Part of a small language model's weights.
Size: 14 heads of 64, MLP 4800 GeGLU, vocabulary 32768, 207M parameters.
Architecture: rotary positions, no biases in attention or MLP, tied embeddings.
Each number is 128 + 24 x the weight over its row's rms, rounded and kept within 0 to 255. Layers, rows and columns count from 0. Numbers have three digits each. The size before them is the row's rms in percent of the matrix's.

# gate: layer 6 MLP gate, 4800x896, rms 0.0299, rows 4367-4397, columns 0-63
# up: layer 6 MLP up, 4800x896, rms 0.0299, rows 4367-4397, columns 0-63
# down: layer 6 MLP down (transposed), 4800x896, rms 0.0299, rows 4367-4397, columns 0-63
gate4367 099:102090135117099132146163166111144112147083080117106126142113112122115152119137145138134147110160171086097170129109101099096121150145147151136138109129142134119122176100127150114115078127112112
up4367 100:121121124106120168189127109099160115100123149132133160128152131118194124108111105147099117153116136138125125161116130113100147101150147127146121115147088127128125146151136082116123079109105126
down4367 100:139143139121141085105099142141107103140113136155160089140141131102129113144140135118123154145117136102121080113098131101147093174119110117108133143125173108146143101105132142158134150171120088
gate4368 104:116180137150118150131154124096134121168123117143096121128154132121125162135138123134097089095128120122132148126141123142154109081138124088117151141151156118117151164085100108166167117133097128
up4368 103:168128110092119167100129129135146115129109126125139124136101108141124114156080129109075128135152134147144116112104136135072109088145100122140133129159118115148089119189091119120144133128102104
down4368 103:137156131110119131125108094122134134132108161123135150123166139137100118092141117139101088175160119105088129123122166115130121188154112171151101137107083149124153096132160167131083128117137107
gate4369 098:120154121117135059145149125142130130156068123154071129120122159132139166137141155066167149065126116129113163135121125131125113124104148168111141130114120161122144119128125151102138132146110120
up4369 102:132088123099095126101124094114114126136079108132154111097154104119178124131179127147132154160112125118132178125077146097123090139125120165103090128152150134126136154151091100123133114145104146
down4369 100:098114140125111122149147110110145135114080137122158150139141098145137137119133144114145114160157114089144085109081131072120156160163129159107141106122128104113121131125145111149128136116133130
gate4370 103:118098107156111116110095105108107128108105142102104171085082186127150144128102152112154135135107137149123159088137107157114123130128123131177139078118148129096157101104128111110111138143103193
up4370 102:113131128100172120136093163129156083119114115110118119097120166143139101141094153112156129177076129119133141127117141136079126103122159119106168105155166154116140111146173124102121170103094079
down4370 103:168168132098090138113178121096137092101126136137141140150161140133097162133124125072114129147121120126133136088103176132129092170128113159142161156142106117107139173159124101164148124118161143
gate4371 099:150108124135098131163162160099140155106149112159128142113138136147078169043153161078112113143151105135114144187091109094142148106159142155136128144103118140100096109180101133122116104125125148
up4371 100:153131115179089121115095124117192157131116189117090176127126126131125102139120080156123112095135192133073148134136133096153154126140137160121133095137121146097135105125140190137115121112110111
down4371 101:134068133101138118108127099145109126140157109145106066108108114121175123104119157143194099105123149140111114101118068147116155129132101145106152090107146165160129110130110115131115109181124109
gate4372 097:121147117159140129120135102122095091080095109155097157108145129114166169151138117126120143114119138159105126155121159154120131070171121109159095166119112114140134117150127152151089119127184116
up4372 100:104168137133106133156135148131142133155137126061131141131118167157114118136129143111087145099122096163121117151113133101163110142136149145142142117152111071137152118173128099116134126140096150
down4372 100:098135096153148125137151169138173160091143136133111148118111085068127166171082125129131106112085177113096154109163118098110137123117117122095145124114128119112137142143130110133138119158133110
gate4373 101:091160144138172140116170127119141123136120113065160082134149170180110158119140106133146142140121099115099106128131151118125156112100127110111154122108151149084134161114154107098093140123140088
up4373 100:152121110148080077098117115094145123113142186121101147115119100100149161121101118113138156138103138118129087083116167112131145110109182110142115100064129186140100108141111120113137115110134118
down4373 101:135126082100116138131094124131134100093130175101172121157137149135144148117126086098133109124156103127106163149140101139118094104131134132095137157144125148091139131139108145095129114128115115
gate4374 099:114150117128149086131132113115154104155116066170126094115112166111152173160118136107169127108147174089130084105119136142128127122144147106082114092115128098131133119109125119180141135124130162
up4374 103:110140140094118167175121157088116113152099121116133124116116128133137168137136122152117100142153141129106148144103123128123120167111123123101128112122119152117120092157133128111151129156163140
down4374 103:146167120132170179115118163119094134122143101166113116095144119127115124161192076139099113188157137137181121114113133150154155056142117157090088106159111160150156128141165100104147161089113122
gate4375 102:084113089161133154111083145099172175138114114116103125182145144093154123118149128125139153162127140131118161086123111113161114074145152136128142132098131158119108098147164112114105145087117149
up4375 104:124125133180084153093123101161117167093145130109124148148117121139152134087133122120157100131151094109122128100147102133160111135173090122145083135150140145147152139131093104107141116127133120
down4375 102:127128112154115145138129160096153128108095099090137098142100120174136139120138139135131143112122164088132138102160125156125102146140124176167137149095102185144114135144110089112132119149125190
gate4376 100:165098100156133092148098137102099123134147139111117159117140141176117146118113115117147163122141123108066159116184169158167123107117109099158148103113112076140120101104131113163119090114123123
up4376 098:128105138132122112108141103108139157089163122092177129139108164102126137101138079121147108109138088138153136117125144120150150174133102084141105104087123137090180152086113140164108118142138106
down4376 098:132118107131165086116126167149136143121104053132128128106132156089138157093135120110103163096106154148092129116114139187110120134131123124121094145168170074140072090151167162139162109116137131
gate4377 102:110123132203114107135150129093175108128123142116091143091129125119122142121107146093162117147139125116126131113170129150145176098108140133150141108122140110105107155137154127148100154116167148
up4377 099:165120123137176121137120116157130139141121119105124119114130101134182106118134133147128166120097124142065112087093141121133126215110120128069112155145113119150152088083128137153119109138152158
down4377 099:082161112134099108170164157138123180125140131115110114126129118142115109133086093125138121153110115102135134117152102142124134095080137121125133083138098168150156171152146101141138106100109110
gate4378 096:125161105147145162144156136146137112113114141141123101115143139136134135149119133102117125136115102143122154127088112092131136149100131150160140116122150133105158160187127155153112112117082090
up4378 095:125131086122135127110092170135130118098078119116147130104135084093111097124158072138073115115168153127137144134130140105147115162143111131165178111136106133149132094109136144136166148124150121
down4378 096:163076103148130126160110099116124146141090126179155109109119094084117174104129136140151119098084145109112127125150127144100135114164118107076100104096101098139085090113138103143094143123119163
gate4379 097:093101085178087127141103135140095099130137132167103136105142099148138099129157165139098093100144128114102132139114135125108121140106142143129095162129167142142124145133119120123109152134131141
up4379 099:171152111156163139122110059129122194132153133089116151112120154133145159112113115156141168129075097123117133102108112092102136143112131084137132109136111136087130141111105150149112090118159163
down4379 100:146138098167107136131107104122152154108133104139151143114109156185147115124123152146118150121126085124106148102128141106109157161121166147132123155166147134134127175163125175108073111107152103
gate4380 099:116121097119096140187110167133120090081125140130136151124150136148088140152160141143155164134131109139097143092108143107130131106071172093174096115132166114103103142132101138108131114197140138
up4380 101:160174120168158103106156087082138138127133123087133091124139113139155076099115109095104131095123158106124084128145107144168136134128165154161136128129162048171163127126109143167156131113137094
down4380 102:109155137159113151124191164116126126132128112138172144115124102170193145184128144126091132127135130100149124133085133133128144145096156159144078095102154146134135151130116117121136144112087128
gate4381 097:157128128186113119145132140124105167104105118122103120127088085137133165109119090098135100127133093119102051157147111121113130161139127092157148135108137118151114113099137130133139118162125123
up4381 094:133165130161103105127129112138114082186160152125122155127078105139135143132164151113114134158182167140184129111147093131138136116097127145116157123139153178143176136151130141128143164161159130
down4381 096:100088089149123143078169130135133138122117087135145143200185181112120090141085100108119073095124091106118119131151141190106108133102142107133129127138096161130101145095089121151098141115145135
gate4382 102:115130143115127107095166107151127118124129165140120109138090160134118126120154106103132143131089099088156136164129087134073096106144112146131123161080120167138131176138112124099129136149116129
up4382 102:153112120115146149138134063084106107126131089070079137130137097143131121129147113114121143099125127157100139102144122158148127116140137129129144097090122110134142128085091136138108116117158139
down4382 102:130127133141107130168138150073151084150131167137128144133127138112087107103097131134158143153149109099083128114120150133106093182134130118110102140161130102151097104128151103132110145105178141
gate4383 098:118102123098146125140157168083096190116132135160125135122176139118146110127151166129120124143110090089119144185159118120111159131098136130077145141114152137117127160137139158130089190134134136
up4383 099:113155086121121130160128134098122143149109155148155121164116176153153167102167129144132093087117088122119166120095121113116122116195089128102167139119083135087158120112134135133123150094142104
down4383 101:134139140140139151113090083106119104160102171115136125099136138147119101173149104135104111108142103111139158123086144107109092116181152151180110117126095132113079127173142105113130114146132113
gate4384 094:114160146117091129144097125199122183151152149126143149128162114141089113109120116101143139121114160102154106141114122114126132097143151122123076177105138116130117183124058126123089131099131156
up4384 096:143134152130171102159143114122109142106160145149161106169144155139131118175140149107116138137131128106115137099117124084098076139141098100110142139112111142116132126175122094108129118106164110
down4384 097:135160111160157080118147166143125116127144128174127102124114105144128142172145161112136149159101129158090123138141123125094156116142121108120129155135113108165166112140128174144126145160154131
gate4385 100:105133102169137112127113165092137130152145129104142140172120148112122153101131143095169105112116168117147146121143126109115125094120143147126099156137152109163154138118131094100092067116143101
up4385 102:123126147152094117130126141122125136159146135170102147135100107116118119074105124137073121153130124137106106143134136113148159120087111155126112136145103079151126120122158152140118142125154143
down4385 103:164154081146124101098187116139129110116144119110120128151150191145121116131155177131130153103104156077134133129129123167127197111103130139132125128098117112141113129094147124135094081100123119
gate4386 105:137131160124099080112132068102152154177181144136119135116157133115130179138130121161108144116113107139093096142121095114126128103128164136126103131137110140096209142116106160146108112106153125
up4386 103:128173110134174152117127121160133119098131127085124150168142199141100141132093160144147128146114191174140087162138152111115116135149144128071122152126121119093138134149136098102164128156119138
down4386 100:149115109105099094085081108109149139124099117090133156124164121105145142179155133183124115158155113144110134097128140171173069126106125144131141096133118165097177160126120127153130151136093079
gate4387 101:149120091109126117139176116112122113105134144154100163136165145103118099130092082121184154109128117116154145127144096093155119090131178169113145073081155124151110160103102178145058144122149156
up4387 098:114151102138126140125129139106091142154157208149093110187178102123110103129130152122165145096153167105126160101122109108107111126155130138153112117149068135087178111124124108122139059158109092
down4387 099:145118135124147149181139115098149096147160140120145131061098115116134101140113135136133104148108110112134180141136119086175134106149147151095124111104145132120122155077137152146152160140058118
gate4388 102:102108136149099107126168118094159134083099105105110113117126130109153108076131156097166107149124148108116138207114108097098061136154157105120141118097176115121120158164141130116158084094116145
up4388 100:150108149135135167142117141167138095100133157142144120106152146084127135145128166127142117135132126090112090117143103089151126122080160114111111137109114173105113111127135140116119125110132119
down4388 101:126109134136139112132164102137122156116092113140108132158115102099163120086107106112114115095127105150166114098141143084062101127132158115180159101093144109138109094143123098117128125139182102
gate4389 097:099130077121156100145081118167125163142133120095125165174148113152081150129106132127127123116097092159130120126104136073183135104144126153119152118082173107113128103135098150174138094145123082
up4389 094:144141076169170148179130145132122139149103133097127119106101123146118089104135104129122128126111119146174103145105115075113138164114114108152118146178154118122122154111105099129089139128136102
down4389 095:135146126114117143136144114148165057128155072182147093125081127110166142125115128093116141148154111090074151107145122206114132114118144111148136153136130134106120113122084183099147138155107113
gate4390 099:147160104127074178160075117151182144099140155126117123142109136150129137149157123127113089103132168158098129135105146115114125130123162105191097135127154149150101154130168147143116113135134112
up4390 100:174113121121086122125129120129112133125137156186123135143081134134164150160128130155150131096113114157085153099126116153125105166122106159117144126138132140132177171118122098124114119134167118
down4390 101:138086143136095107103118114109103119135158125111101121110116100122116092139125134141134104157123143141150190118098132138103108120118140112168129123101162160137139153124089172109119144127136127
gate4391 101:107143091163163142125143133096119150098144151101090115127131141158116120130116161128119182119072108102157115130125191095134154081084159152086112156135111108143114088151105122141135087112149103
up4391 097:121158106119158163138158188153135094135137100138143154134164162154113130175150100107132117099154166117140136113122162122073146156088050106123119124162076104133148129131119101130141161112146085
down4391 098:130084081120071131115114101136130087142146126117092138095097106110078165079149111176109156154146123114101120110132121123140149164133136108146122117106144137148161150105110133104142122101166137
gate4392 101:111125113139130125156115134087121121112124151148101079111127139113122161111135120166099128115124110141164154155134160109109122139129159111142112054105118129078104124067140112089127103115146157
up4392 103:124151076130179107116106156125127201126123122137147142080124145144144132073130137076131089145134072169135172110166089116113093098125080147157227117077159160136139103161163092115146103173086116
down4392 102:101136129110125135131123178135122149144106144136104110123133109097138089109147115082177103101096099161164097135160154061121170110152116140118141174108148092153118131141148118134117164159106151
gate4393 102:106113122133145117129148121116151129126120115124089120123151134136130124130139131073095165135108124115113119127143093144120139091138135127155126117117125106109122126120169114066119125122111109
up4393 101:144104154109140104118120130119133165153146167122095130112116142109137151157111131099133180154119142123145147123134102072145106137106143134115141085093070129095117119114161119171118127119123119
down4393 101:155112138164111135107123119135132107156154103138114140141153130143123140130118119133145143146138092143130120098119184162075132091171114137172113126134139128141114116118128140140170096131130114
gate4394 098:127129081152087142083080115123136132131115120124119132131157173113147095167145165139153116108117115140132126133145171129112132127161111135131108135116066144155151119146132127138136170154151112
up4394 096:060132154115140169143118108132143102092142136126129124109125151174120153126135098105099114118107165123145097101133117122133153103087141127172096132121127192137082153104133137116096104164085112
down4394 095:105114128131167121174120118142103124141131116093099113126098123139116108118099155155132116126123141142116102141143152131110138152147095082109131145155155147130152158151130114143117139124154131
gate4395 097:133118157138105087135105115166070088090150139129095145186097068117182110178128160129134125146143138109129126159101108155123153136107102135107138121150180129090115160142116131152138134095102121
up4395 098:130129104109157100117190091093102134142141086158116170179098153101132150119159120099174152124119137148119145122124130119158091116141124092111104118138114098135121105141115100143118103102125115
down4395 098:138104200139109092151113091140175205128149116085090158127086092121123105120109150146107131098095093158157112130153132117139120122082126153119160096120166152131122118131131104118118128141114077
gate4396 101:174159100133086134141132112139120153128151131141096136112111119113142135135118085121157111112138129115114155154087139079139151121178188102141147107137069135188166097160107133151102121111137177
up4396 102:130158134124101117134091075115185158148132106145088118167139137121160145160125123105085125130133127113126087141134107157182089116104161104146119104153119089087131109144102140157058165145103098
down4396 101:156144117135129126112160143098170129112127105154130161144117101129120113141112129117109142160164113129109118162123147128131128128135096131102113169120124120080099205101142150142147119108128149
gate4397 099:145109141163133115111073093134127156094111132160154134138088112119121138063117148102123112128148105093126096141110149138150148122121127121175114128114138135129106124114097114121105120143136123
up4397 104:119115143120132146111127145129116113104115136119090130117122127081158143151080149139130135097166095132139148078143133164154166168100181153116128098130151120088079159124114128126117141098094164
down4397 098:128127116090102148136117155160122123116170131120006115099137100145128136154116150130071149115097094109109109148132134115152097147102144147154107120093132094125145128110118083128131088134102153